From a checkpoint of a small transformer trained on Wikipedia.
Size: width 160, 5 heads of 32, MLP 640 SwiGLU, 9.36M parameters.
Architecture: RMSNorm before each block, rotary positions, biases on query, key and value, tied embeddings, normalized queries and keys.
Training: 271M tokens, 8274 steps.
Each number is 128 + 32 x the weight over its row's rms, rounded and kept within 0 to 255. Layers, rows and columns count from 0. Numbers have three digits each. The size before them is the row's rms in percent of the matrix's.

# layer 18 MLP up, 640x160, rms 0.0618, rows 535-561, columns 80-159
098:130131142163070158166182102098090117172143178084136094097127135123098087105116094094186088167144144110178083111148175126134143176040113139112152090136123143143127179103084153128157186153083135077148057128141071136183169124083145178114153112
101:122096126178112179133110119089126120162090141101104121084108140120137129138126057108106159128106229122127169136097137111107174097091145141147133113081049127128152163117065062089139103074081095149117108148142161068119130104155184128146125181
105:079037136170147137133134144137089122139131126145144110142177143123169170142127088130100109127127156154082080116167098078154093163196154123112086132036132119160042097113099142172146155176145166146164140086153127118174121071142131168128140172
106:139139138101087148128089143157120164082115054181055174188121108117144127080162135141096059108158179133139147203105109204155147138126155124129135098066106137110179130130064118122104097127118127131130168099154139137135166195137130091149109130
100:174110110173150116102144071112065128152135149076115113156113121073172087114093164110137131154102116184113112110123143170114090148102098123097187120152088115141115145128159149099145131123147176140163104134151110149133190130144112110156144119
111:094113110127145152118086162077146147145170121156168153197219093096112138101157145073117158120112127110104137136140150113143147137112128123138155090166126156140143084081089171145079095155150195044103146099113151090136105125092113091130133165
098:095081146148124125122177125151136087149099090182109067073156117115155103164136096097119137117062079184145093098157104137157135201191076108100166121195124125120108178119093113106105116109163163150137148089147165123118071092143095138132159145
107:169104123104148134156124128068146147172148191112143103091141098165134078163142107173099166136108130167116105136106150156105069096103144123094071087169143185105090129092200113111059113098115133136162136165175101130181122097067152134147120149
083:139119082125129144134124109109166118116117138115082135110159066106071157162157120189140095113136084167127082071153132152121118173142134140160200098111083109134069137077152160094168086139116099168127122106172145127161126175176123182125073153
100:121098136174160128128113106111085157087108148086125114167076144088123134150203079122145113175142090135077056107102098062089099109125151192079121129164127116102146071139113155114126139139070095102162153157224141182152162148132172107173143077
072:098099089129126095131123122172179141119143174124193148124199175111086073163196155142055086169172177077152144097140101090126121128063160093134160132072161157111111114133103096141151131146117121116095097136164175136095153119119084097106183100
110:097122108131124170164094136119105091131179166085193160170178140160126101076141168121142157146120123120131143159187161109128064098230120137082156099123137180107108082165084073114099105104168134244153113174114142149107140148145152101141124138
098:128163181111078166110095179153170159118172153124095095111165142181125098137098156115131081142139127142095153142180117142176114124132115099114145112144153121149145101109178103095107142110101113129128132153142158076189148091073091122088132088
108:097122103145142123137134105132104097168087114155162175099116176146127129090063118146149157089090072150188144143092137167157094116105123158093142163105162189135095177099166139114114136117090138119109071114107129212119142122094141122140134146
101:091129113169142108149126114062150135154083131112074110125120149195166155175168162112142133114118193167173110123124158071164148149140149133085114132124113143127130126164135123098089076124129122158116106083143156126114049137121133115142106106
099:129181154168121113137150142117128147105150180168112119104142115099130117132127136125129144119094123087099193091182093157194084107128176092084138120145128181078174095078097129124116094193194174132195089151183120099134136131130147097107100117
101:108134123126208152133085082119096146141143140115134142105170189159117092181160091148186133144172089111112159106150146164114150125137128083138113061220168104072156154167109126134136129111167199146211191130135093089131098089092150137150144095
099:071110105040121090121116125152110050098134120126123109132177091160127086119107143090102113162043141138160101099089109137114125192119095144137153113114140104153150112138064182140064190129146111140114154097151081131120142163092150182138109125
099:210133118109167139123126118145083123104141192205165138126100134071118180125136118132117107154089116152177068161086152108148181133160108098087133105083124156139129124150125124166117170157152074132183139118129127102148217063102144070155140111
086:115104100146179142135133154108130199130167109122152159114078112091144078151091110149179180170090173148077122108077150156125144088123113143102128121154094155113180150161103115090108140118123159128108079186097163149101142125163155068197104111
098:185128132053080112154106140096178135112112106152097087015152084100095135160117113126117117149135156084110111132167114089138067096149165137110064147149103108140135124171118124118147124115157096090113134157111160133164202169086097101146143109
105:130143166111101101153162140090116092154153180119156154085122134047158159068161145185073157100152137168126073143074173162115123139113172218127161122064118143126149128174129099174094128082189133118182108123151141073065153137132153059133179114
089:144100099112141181104164164091136132093143147210101143119093110119144150162130112166116118123115093120129162080187077127148156117206119162117119140123106137145118124118167089122062149107084139116136103139124194144116080118121132087150190073
100:100120040122111178115142107116093116106121108192145160089087167106174122141158118078118094140122068068105120122128105131128135140184105222190144116120173093147093145101104139122183143151171099164143122136097121121102130116126119089065124143
102:139123169168083138118103138104202066111133190161174154161131151147132154119130111116116115138125151122163106159123124117100163180152161112136132094164138121124174147104182131128157137084161166128066153131100150185146145157137107091103129120
094:136124117117121129121122167151177158172173090135101127105101120148104152079107118119199106082153183116108136096119112119135125117148119183120085048129131152102105134129145134068131127145128120159170078133160141141097099151168118186135109131
100:137125117155108133163125186082150123082187127143118122123107147125108119103161109140137128167134167139088112046189134114134055183085151114136096147139033149144093156135121157138109175132187150110120104133111071124115125098120114156120145102
# layer 18 MLP down (transposed), 640x160, rms 0.0639, rows 535-561, columns 80-159
098:101096143090124120145200096089134121131120139143083128124164136152124143112120089116163098146144118154112053140088099133171138057134169154154170157150115193158125091150109140187149138078204103118183134090159110120121120204078160118119094141
100:104113042090091100101088139107167159111143118211090110063130084157118176148073151184148093142082083165141067151207174187158107098127137102109127104169153151079120125091155099134137117217148152084152156139163132169155073148104065130166127141
103:109169157120103139113075135116111062143069067154064162104137077115117194136117148098096149184131135073136122125085098119117140108182120121162130108091181089135159148185181095133143131089165131139126152164176126115115114130120114107101062107
103:162115033129145060130157121134120153154146130129155183118130142152123150178164159146196144122081130110117090136093124134109150156134138069130124112137171135062170112118158109178190126062032136134187153125124159132115128179162135134137165086
104:142146159131094106136149206117126135154145162160118128183126147104145101130126108137143138076067121138112190150038208153172091161154195128152163183158098169191116094147144168148072126110115113084149162153157117154123077173122157181116143144
107:133144105112142169121127166133152104138122140168122133083127139122157161166169149098142133179162100104133075131098088084118121183151107161141134127153125116166191147085148088102128093144149161152137064086104096062077115139175130163199115169
094:100169111097137102164068167120102133117084122123154143091125173138123116104090144166107142125119164165148157194066195124147168139118075089115166140113140107118083107083139150140178114182132146086111095135124132131149171168153097103153104151
100:154139133079168093111119140146158109125120164122089105137172142118132137093165099094098161113129066152107134155144096070105133074118144118112103078134141095136122147093104158195175161097087156113117100118165091116072128111133119174148186100
088:110110177149121134126216124167106101084111089133112114178096163081101079081126139114100100097112095138081096121167130089125068087112127164168097136103150179153144161121109160175112163125082152122107109104108084141068106129195138121039116102
103:138053128182147130084105125124137151072137105134106162120160080118105152162109118141081165156130102109049098146133168130101132141097068145138113205131173084116124101096107145128174091107074140155161144134071105112118145084120115118140142186
073:125093097149225149109136173064122145121133167147118188147185162084204152085144105089077118118161194125113095129098130127128172121171117118150150122141139156164187117156156217132120151175106118112090102125122067147143108140109105153173164194
113:152136117102175165147130122121139099108130165111125129145143087063128174081118071128057101126092178120095140153092097124130193113178115120108101169091104103146144075116080122099215120116149114108136153126178102105165097117192109167152094148
095:167094133107103104112141133099155050100135113131078130113148106101169175074145112085081140076129144102116108142140149184177083121148171106148108106144088176120125129123163156125158094108136186162117191121125169167144100147144132161117067121
107:137069154092127093178138173141129107147132159134160066199138115112144111136096149112155155124164203129113134111104146074140161181160126069076108139158139164110155139173124092097114069118118142109098140149116084125097138117148129115105090126
102:173150122101098163118178179092080110160128082149118058089098178161146120101139111098161138161099131098122150198097164133111099161103117120088138142142092115158088114131108146209121164133122092020120103173120103094122095135059119149124069155
091:081138149098143119127094165120099151217124127104052166122068077164156133055151164115137152167147084155102130178132120155145158122163125085134131156169103079125188113130150125100185157094095086203100100157139118114087152111138127156160175169
106:169126174135153090112120170062176156137147110097126157149126086151136152140146083157083183172113126145113049157083154106167151124108185097121142148159046144129090116156117100135157120100116128146125175077125094178115145145151134178146106147
099:084159121149104155136109140118140165081154084131219054167171143088172121131115128161124150120165043141138124136114155204153091106112142081159098118167125206141176123139100108061177139106106146102096117072106123147138167170122112144140112181
099:137113143097109160131127109132122119075116121119065110147147164138153066114110101179133143135099138194118145160147057051105115116066130201080093169103167147086165093127143205126147073158128194137105115163127133100098127147109128099098116092
091:111090136080162115109159087118185092079097148083194154155104097086118125162171162136035152110136132161138155096167149143115159136053116105138129103154153145189086143129168088117135172127149108128128149143109100153091144101186155171047124100
096:128124170138141150059157135124092092114182109165195149136092132094129069158181151093167133153167128158181163109101167149207148076099138102085160115152109174105106158095102091119115160136158156144139140116122088125108110046144141141193147160
103:113146105178099155111099157090153160163128107190137128131105068121123136124108136140137138175109092171151146093167105160154095117121102121067166129176128114132174093138121105160169070194118194078093123160103109116103186129061090117110130115
093:130125144149133130189094130160180097178070133131139169063177143194125155085107102183101150118185158116129152107119160102124105108105147117134133152162142059127134160115117189104092112111100181139099088152093126116156145096136112196154111187
103:115158196104106104108087114190151120121146141123053112143106073119134085095127080112065105158180129164154130099220138159131120168121146119167119160138127126132115094157181143121079114103155123121103111114086076129152136086145146160159128103
101:155159109195151086103145131123187084117144130144093156109127097158087123124179091114118130128128146137090094098139132163099163137115162173164173127149131130156154072119163135141110149145179126103131080117140125181121148100174144092082127171
093:095082079143092058114148120084067097127086116115152146126162098173108151165125130205140116211082115133122136147144159055123131152133127170120117170129136147111092116167137126126142130137068144149146141154116101209110163167019110109182143086
099:114170147121130137113111143135137200115069173127091161185145188142200082133157099119107089124158142133161179105116147143136103119131145202143150166133153084197099145148135160125116117137171111179181156164154145119182159120102141121125113112
# layer 18 MLP gate, 640x160, rms 0.066, rows 536-562, columns 80-159
105:194151109123178153123112098120113143107165114100107176139052154097124103104140165121130112090120140138118128052109117046080134153172164150121107100125115172152123097116176082052142143204113116141149147106100104147142127043053148119093148079
109:132155120165121151130109100120131114171092098135146114152129112083090050118136069058146075091160124111138115144082131075048145111196088157187087166166096117120115112169155140104119137152160103101150128115076137108067108125175089058134154161
107:094191117073142110088158122143145127139158150083120122188148129127196099108126107117121177132116086124154177138150175155161176137091131123103104180126204039103125154155097156128092139108115155098136136171086123153058116173081180112116110120
104:123122123142145151158176153145114204187098106139062110158161098075133167149046120158140106105116118141163104164077128150087132098102157118205148147187116148132128111142140143150121092182182133036151143105115187107126114087135130162114139184
111:143103151167104110041129192109118170114147157152114091148170054137157084120079146134092117068166049114150129138094117141138125080127149108130150159148103127150073105124151154129135160064166161116100103183120132158093153108166186119100130124
090:130121157150179122058150131072182117172135082128108111092150122093125106069160139108139096159162103141132081143144121156146086163095121102103163119107146087120126161093148087191131157086142123144221139206151133077163087165109034091093126120
107:119137139117161128129127212113112106060100103099126113127183105123106170187094119116135172151149096086115154107173147118080174118100129155113104114154146187104046141138200216128094116074146075105140177168088142128172121074193147113143144165
083:138127121082124205125142077141150172110115154126108143179181092080132136086190155144147093191126081130156107129113129162201195165167150098159142133096140043077090139144090163133160168158144080161126115148062205123164105123169113118134095122
103:116103095137092128106147142219125143096092142167091111142138123139122102093089129064177138150098160150139125136139126066077165176085139161101125141112099089144166128112132130123190111086099088116138075114177071141152187145081175159119099136
071:147187089123174114128166143092114062127133132110095132090161131103184105089152154100103089116130089167110118130152121095088078134144078132149084124142094050120135115068148204137136201100131150128173168144154120115081125142106128145145154177
113:156105156130116118159121101164212164113140099156155143146172137026125050103082092090108111152140125119145091135100200137127144117170094134124131108104156106102148069109141130155200065115129106126081128147149123104115139161134142127134132138
095:134088071158113171097139105145002202132121120214151174165114073098088150152135076094154106111179132143174131138139098120094175109168126131080161155114137069111142125102112167151110117167171127094148108169066135123125189152107173113097088080
108:173155124161100115116120104071154142151117132103102111129107169150177112106084178049115083159102144088191134114091095161103097178138148122093119163116108139126103120169146158122131127170162121081162085086104168098194076131111137104118178136
102:124016102131117164150126132120158156136170104113164121153103170130145134161144127123079056116061099086111116122116178110136117129149146141101168100176147196138137128113152130164139129174126105105150119122172134129089113131125104143199096148
096:168121127122133144151153132107143195125170128094116115153084103177125134182142104128126092126109196120171110118172190050103163111142128170123137115077114156113124156144119184178146152075111046086122102095061115105108111125120090162174171161
102:158049105098160100127135118085091155170122126151140127140125157149159154081100165114144152143126197152061146117154149087158129224131169095155162134109180122053104120135173156139102147133105117091175097122123113151064106128116149129145132133
095:116148120126140100118118085127098178154219153144102162143078188114160144131145141144078156129103084093084085124154121171128127131044122152122122077104082104134142109110161144085068191156177120153126102157142139221088111135125157143145152161
104:073103162103138137136123122198141167138151142171101135089154164111136142108100150157160085106133131144135087108182135051102151109144117167136200106078180146142211102148114127138137188114088072144185135128165137091157134131097183132132139156
088:102150162153152143110181134117133053100077101135095120128202116147167121126115178081119143087147120161156153106122181173120113133116120123104076136100096185156122094153100174177120099152141121110155135084137140077094112164132122148094133148
092:147153096159175117137119134163157145134145104114072118093116120153124078097124083180087120137155121154162124119157139095167152067134109158044104109121139144101118165183169049159111188127175092042083146148075156106172178130075125119184127148
102:101114064137110068095140170160161186126125099108135161167122131100113049113151104117097099170135153170170127119086177074148165118128067143149146091084073143132094162103112189134162136185135150121139097098160121166156189140093109080146082137
092:175145130091169166126147123170154172141181067156129181079133148186151136190133122117118123138167165112096164122146112126145094095097174146128127153175123125137167178179115144114117112138125129154048112128140129079126114115126084161114070203
101:162157075083155129132081142189086134105115059102095125119137053147097154124170096155169118195143086123153081121054111162085107116139074035167108110116134146104134114173129057096093123102132097114139169122127110103135072157157116129133092154
094:175134128109150102142125053067091123115124110158031127125124147160154101124109153160160139146093084136113104095101099110084064134130140140137136156122138147171088062146066200137165138080142151099137166139142141175161134170162082104165072165
095:176106093065132076129129141116141137126158092105097129103147142115079121119139164123116104129128119156132052189111176185087090138118155182090103159132128130116180115095140170118164123161144113118176126067083112148132138109174128155122087093
107:095153146198146112147135066063109134099134144072110177088157131079118080147081133152088110106127115192155116138098090163134137158126178145129167103127131205135081163126135061141163146123156103107108132094106141124139069131118128070075098178
106:168124126080133160181137102156085107099109115111151136190167110171080122197102103112140193156155143163112155145178132102180107125179144127196148145200129124165125161165145144163105136120118138087196125178112077083105100122126114164120107160